Part of a small language model's weights: 4.29M parameters, a variant of SOAP for these matrices.
Each number is 50 + 15 x the weight over its row's rms, rounded and kept within 0 to 99. Layers, rows and columns count from 0. The size before them is the row's rms in percent of the matrix's.

# layer 6 MLP gate, 448x192, rms 0.156, rows 121-137, columns 64-127
102:58 32 25 54 41 65 62 51 40 69 47 61 64 47 61 51 62 72 50 42 50 50 31 57 57 73 54 28 55 59 65 61 59 63 55 32 62 53 67 49 26 63 59 61 25 48 69 40 51 38 38 72 34 59 85 49 65 48 52 56 58 35 53 52
098:27 58 35 50 69 50 60 73 34 32 52 78 35 31 61 43 54 55 66 46 41 41 41 48 41 49 31 46 66 56 89 45 54 50 38 50 60 52 52 51 63 38 33 65 63 65 59 36 40 51 69 42 49 38 57 46 56 45 39 32 33 57 45 49
101:63 65 18 55 36 55 42 44 52 57 74 34 44 31 54 74 28 42 52 46 53 71 26 26 31 53 57 77 65 45 45 59 59 59 30 48 59 22 43 39 73 73 41 40 56 53 59 51 52 66 35 63 57 69 32 62 16 48 51 54 48 35 61 55
101:51 54 64 25 59 41 23 55 68 52 44 59 56 44 32 30 50 45 73 73 68 60 35 35 54 42 38 58 30 50 62 81 60 38 34 31 49 55 25 39 80 44 61 64 49 36 73 21 62 53 69 84 43 31 31 60 51 74 37 47 42 55 55 57
089:45 61 21 56 63 65 42 40 35 80 56 68 74 57 54 63 32 56 51 56 45 42 45 42 40 30 44 32 62 81 34 62 87 31 52 70 69 30 72 27 49 67 45 53 35 41 68 54 55 43 35 63 59 39 56 43 52 41 50 40 62 47 34 24
100:18 20 15 64 51 69 40 53 59 21 56 42 63 52 53 37 44 36 65 64 69 45 62 34 61 45 46 50 27 50 43 42 56 19 48 42 62 76 63 55 19 64 43 61 56 56 51 41 37 37 33 59 08 59 39 49 81 21 45 38 56 67 54 36
100:32 02 52 46 71 62 49 29 79 50 66 50 33 40 53 43 45 36 46 41 41 38 44 71 30 55 56 80 93 34 61 34 64 39 42 52 55 42 36 37 65 29 40 64 48 50 45 73 77 80 35 57 35 59 43 54 23 44 44 50 51 73 39 53
101:44 78 35 51 47 42 35 49 35 86 58 80 47 39 42 61 47 43 59 45 49 22 56 63 19 35 35 46 27 26 51 53 61 43 34 44 60 52 51 42 35 40 81 46 43 65 53 53 28 35 54 47 52 35 69 79 34 56 56 38 40 49 45 60
098:58 47 44 49 76 39 19 54 67 62 63 52 59 51 60 18 64 62 58 57 36 60 63 63 80 45 36 45 55 69 67 35 70 65 39 32 26 59 37 35 47 67 24 48 41 38 78 47 28 44 43 73 55 36 42 48 49 40 48 56 77 68 60 62
098:68 48 55 26 51 50 60 62 48 71 22 57 43 70 46 51 80 45 72 48 63 49 29 32 43 40 61 46 67 76 62 63 65 47 34 48 59 41 49 60 42 49 56 54 76 36 32 53 30 47 68 64 56 50 71 33 65 63 55 48 54 45 56 75
104:24 40 35 43 74 24 68 64 46 67 73 46 59 19 62 36 28 57 70 39 45 63 67 84 49 30 33 53 63 55 36 54 65 49 64 30 35 44 47 65 48 42 36 41 29 66 25 46 77 55 46 46 53 21 36 44 57 65 65 54 35 49 38 64
101:45 48 41 65 35 38 52 40 57 76 80 69 22 29 56 09 40 43 30 53 51 52 53 78 81 75 25 36 37 45 49 26 56 15 23 40 81 55 39 27 67 24 61 63 34 51 62 75 31 42 47 59 58 70 49 54 34 22 37 63 55 63 63 48
102:66 66 36 38 58 47 64 49 65 49 38 22 48 36 54 68 54 47 62 34 54 49 41 27 37 49 64 71 37 64 47 64 77 52 38 68 51 53 50 27 45 20 81 52 62 46 55 45 55 38 52 67 64 40 39 43 49 59 53 57 30 48 56 34
098:51 64 47 35 58 73 44 53 45 40 39 48 50 29 45 37 53 69 40 21 21 29 68 61 51 27 72 26 71 34 51 67 40 63 74 26 59 60 65 30 52 48 39 66 36 37 69 25 38 34 39 84 29 43 62 56 59 60 46 62 54 60 44 65
103:54 34 46 77 60 54 65 64 92 50 37 52 43 61 37 56 51 42 59 41 78 34 31 53 52 30 64 65 65 56 72 58 58 67 36 34 53 40 50 65 52 36 42 62 48 45 48 25 31 30 60 75 76 41 57 49 71 22 63 51 55 29 54 79
102:54 54 15 29 81 48 43 37 24 28 55 58 47 42 43 44 49 47 33 65 31 62 56 21 59 29 27 25 50 53 62 61 50 77 29 62 45 39 64 50 62 76 50 53 51 59 69 39 34 59 71 75 48 47 68 65 43 49 51 51 53 48 51 53
099:36 63 62 44 47 44 50 76 71 53 43 28 55 56 68 72 41 64 64 68 57 42 48 62 71 41 57 25 61 34 58 46 64 56 01 56 51 36 00 34 49 50 56 44 42 50 52 24 21 25 50 37 50 45 36 61 33 56 49 67 65 45 38 46
# layer 6 MLP up, 448x192, rms 0.152, rows 121-137, columns 64-127
100:64 43 63 26 41 57 40 61 50 59 79 39 42 56 79 26 42 65 59 44 56 74 41 51 41 61 80 46 79 57 60 57 69 63 56 91 21 53 51 64 65 55 19 57 70 58 35 53 50 51 45 55 39 55 31 59 61 36 69 90 62 62 64 54
097:58 68 48 12 49 37 50 67 30 40 50 47 49 31 55 64 29 46 68 34 46 36 54 15 10 75 51 59 59 52 44 55 26 60 74 39 77 40 53 41 47 50 32 65 40 43 38 67 88 86 44 48 62 24 58 42 41 62 59 44 63 27 33 38
107:47 56 36 81 26 66 56 42 26 63 22 32 62 65 59 57 45 49 38 49 48 42 49 39 62 60 62 48 61 46 68 30 70 60 53 46 55 63 58 67 37 42 15 23 31 71 46 60 38 61 30 54 23 55 44 57 47 36 29 35 63 48 15 36
102:58 75 50 88 29 49 78 78 16 32 58 29 53 32 39 57 45 59 47 40 59 58 38 43 25 53 63 36 33 68 55 64 71 84 48 61 45 18 43 39 55 73 45 78 41 39 59 23 52 44 30 30 50 39 52 65 62 34 50 39 70 45 51 31
098:63 49 52 44 48 93 20 59 70 39 65 62 58 30 46 43 31 54 55 55 63 72 39 44 23 62 21 63 30 51 27 31 22 64 56 31 38 24 38 43 23 36 29 56 39 28 79 52 51 42 41 34 38 35 63 42 53 64 61 48 54 58 20 64
103:65 37 52 45 57 55 62 59 37 34 54 55 34 51 41 53 52 50 54 36 42 59 45 40 66 37 51 52 55 29 45 51 30 65 34 24 59 34 56 52 48 53 52 60 36 58 42 19 68 63 47 49 22 47 52 61 36 46 63 47 43 45 44 51
096:68 62 88 44 35 55 34 38 62 25 64 50 53 33 42 47 65 69 27 54 62 36 69 51 54 31 49 57 47 72 90 82 57 32 56 40 28 53 43 47 55 34 49 45 68 41 43 41 34 27 78 40 48 83 38 42 62 59 32 34 56 70 17 52
096:48 24 45 50 40 47 41 44 52 21 82 44 43 51 38 46 33 58 20 77 52 65 41 35 53 24 63 49 49 30 45 48 39 16 66 31 45 78 43 42 57 70 34 67 64 22 40 57 56 37 42 29 73 80 61 48 69 41 52 60 28 28 38 61
098:62 50 45 43 94 59 67 49 40 65 61 57 59 56 25 32 60 56 45 38 66 32 65 28 67 20 15 63 16 60 39 51 51 63 48 47 45 86 36 49 59 38 16 53 34 00 34 42 37 52 36 58 31 36 46 58 47 32 76 58 39 73 48 30
094:74 22 28 51 68 40 41 49 69 46 56 53 36 41 53 59 45 46 51 86 69 51 55 66 32 50 30 44 44 73 51 34 43 47 71 61 85 35 39 43 21 69 49 45 35 25 39 71 51 75 68 27 33 55 41 34 50 51 81 44 33 53 69 57
100:35 49 47 60 46 48 28 38 50 60 64 48 29 19 66 54 64 57 42 66 49 55 44 68 57 47 50 60 65 44 47 54 78 61 24 45 36 40 46 40 34 66 66 69 58 37 18 48 31 60 68 49 68 45 43 47 35 49 61 32 36 53 58 46
103:59 59 19 26 56 70 37 50 55 73 48 53 74 62 57 70 69 63 38 45 51 40 68 30 45 50 70 17 46 65 22 42 73 64 39 58 56 53 50 48 50 36 42 39 18 37 35 48 24 06 18 52 31 45 41 38 69 45 33 37 48 59 61 56
099:43 23 31 31 40 86 50 40 57 46 53 55 32 60 63 59 37 42 30 41 48 32 40 43 53 56 53 53 46 41 55 23 47 55 36 54 35 52 30 40 76 58 63 63 45 58 52 52 61 39 49 34 61 67 56 47 61 53 35 37 64 49 59 42
106:34 30 57 42 30 48 48 49 39 83 54 68 50 61 35 66 20 38 55 38 46 61 33 26 36 76 39 30 60 48 56 29 47 36 49 69 49 61 47 68 39 58 49 64 32 50 58 54 60 50 48 74 20 47 44 57 62 42 53 61 12 49 33 54
092:67 73 65 72 39 49 78 48 49 62 59 65 62 50 63 57 50 75 29 30 46 51 64 49 41 42 74 47 61 29 37 58 52 32 37 34 78 59 37 50 31 43 72 40 39 34 54 31 40 36 47 68 32 32 66 59 41 62 62 37 62 67 36 79
103:24 62 72 81 66 73 77 43 49 63 21 74 68 55 54 29 59 50 57 63 34 79 63 69 66 72 44 31 52 41 48 57 68 42 46 41 57 52 47 18 36 42 53 72 69 44 50 69 37 59 49 59 52 56 90 49 43 41 62 52 26 58 68 56
100:88 52 51 56 45 73 55 29 76 51 37 84 40 69 31 47 39 66 26 48 31 54 57 66 48 57 52 49 55 67 67 33 57 26 59 39 34 50 87 50 70 58 74 34 66 57 43 55 55 34 61 43 44 60 58 49 80 48 52 35 63 66 32 73
# layer 6 MLP down (transposed), 448x192, rms 0.15, rows 121-137, columns 64-127
100:42 44 65 49 53 34 56 47 37 40 62 42 56 51 63 48 36 48 54 76 19 62 76 66 54 68 49 61 71 39 76 29 62 25 43 51 33 32 75 41 33 30 59 37 73 46 59 49 58 33 59 77 51 35 39 41 75 44 59 45 78 60 67 49
100:20 08 63 50 42 42 20 37 80 78 21 36 47 63 24 57 43 51 49 53 30 29 66 48 18 89 45 59 45 62 29 26 38 49 33 40 47 60 48 53 28 46 44 68 85 45 30 25 59 34 38 51 60 77 43 43 46 14 66 74 64 54 50 44
091:39 63 43 86 41 70 69 27 72 53 34 47 54 56 38 55 48 48 57 44 50 72 47 59 78 50 46 43 50 41 49 51 36 39 43 68 41 36 47 48 44 50 55 47 54 37 53 38 36 72 56 71 52 60 21 70 36 39 25 63 46 61 64 51
103:41 41 31 49 56 72 52 57 55 57 53 42 56 62 46 27 58 49 43 48 65 88 38 59 08 54 84 63 72 59 35 58 64 42 46 38 30 36 63 73 40 73 45 81 69 71 55 36 56 37 61 31 35 56 47 34 51 32 62 32 49 66 43 42
105:59 68 65 40 76 52 34 69 31 78 57 58 21 64 28 41 46 61 24 41 63 50 66 26 31 58 14 52 42 58 54 29 56 40 58 48 74 48 66 34 68 24 53 48 46 46 33 42 59 57 47 35 46 79 49 38 40 34 61 63 61 56 60 56
100:89 31 46 60 52 62 31 60 76 39 16 57 52 55 43 26 38 35 68 46 48 54 77 70 27 60 39 51 49 25 30 58 68 50 38 32 72 31 31 51 76 38 42 64 54 47 51 61 68 41 37 53 48 34 66 65 59 61 62 52 55 61 61 65
100:57 41 62 26 23 35 34 34 73 67 50 45 65 40 40 49 66 52 37 52 59 72 55 74 77 58 30 51 69 60 54 77 68 60 52 33 44 52 70 56 73 50 50 57 55 71 72 75 70 43 45 40 39 47 24 44 67 38 82 52 46 48 38 64
094:62 46 68 26 25 53 56 60 68 35 61 31 49 60 46 53 14 36 63 38 81 49 51 11 58 42 54 73 29 62 34 61 29 40 51 70 48 40 64 61 80 47 54 59 50 51 47 40 47 34 40 36 28 52 68 46 28 37 37 18 82 37 60 51
099:52 75 82 72 34 47 26 77 61 60 38 57 56 44 54 30 72 34 30 58 70 59 32 47 53 42 28 70 88 54 60 67 64 43 62 54 31 65 35 51 42 70 30 24 44 75 55 65 33 31 52 47 37 44 61 62 08 62 52 60 63 15 54 56
109:56 31 28 50 53 62 57 67 52 71 65 45 42 31 39 65 68 50 44 28 61 63 41 70 45 62 59 60 43 53 47 53 44 17 39 60 48 60 63 62 49 58 37 25 59 50 44 84 79 82 62 53 68 38 45 67 62 61 63 66 61 48 39 40
101:50 78 82 39 43 41 50 57 36 53 52 53 46 51 34 77 32 39 63 41 36 48 58 54 66 31 22 42 73 55 49 30 48 45 55 55 34 49 80 72 47 47 63 60 37 64 34 44 71 40 28 45 41 53 36 52 38 56 56 80 26 77 54 51
101:65 58 56 49 34 51 44 53 52 85 42 59 79 53 58 59 79 67 57 89 67 72 50 40 43 56 33 69 37 51 59 81 44 82 33 57 49 45 38 54 43 21 38 58 27 35 62 45 32 45 41 36 47 50 64 32 71 13 65 36 21 26 66 40
090:44 59 38 44 56 31 61 52 57 53 41 41 39 33 65 53 40 07 53 25 50 61 48 35 38 58 75 76 40 24 39 64 49 58 45 61 69 37 51 37 32 28 57 82 59 49 29 32 44 56 58 51 31 35 33 76 38 40 34 47 13 27 12 61
100:52 37 45 49 56 57 45 61 52 53 56 56 62 42 55 59 53 31 54 46 67 36 39 29 66 80 23 59 35 46 48 67 34 51 55 44 35 38 61 34 52 67 53 09 19 53 66 63 49 41 38 42 46 51 55 46 44 17 55 42 40 48 55 25
105:64 71 63 34 36 50 41 74 29 58 40 49 91 28 69 47 62 47 38 60 64 52 48 59 41 55 41 29 43 46 61 80 40 25 41 34 42 20 48 21 44 63 72 50 68 51 39 32 58 63 42 23 71 53 57 60 20 46 60 44 63 47 43 39
104:53 59 60 60 32 64 38 36 53 52 45 45 48 62 49 50 55 36 34 48 60 71 47 48 34 32 57 54 56 42 53 55 59 44 77 49 22 59 56 59 62 25 38 40 46 31 68 20 37 64 37 50 65 12 52 56 31 46 26 37 73 58 21 34
100:32 71 68 80 73 32 58 27 45 34 45 67 44 50 71 54 17 35 74 42 24 61 19 58 61 55 50 52 69 37 54 50 27 56 51 30 22 57 58 34 31 75 67 44 65 53 51 30 33 35 58 63 81 57 45 29 42 50 46 38 38 72 57 54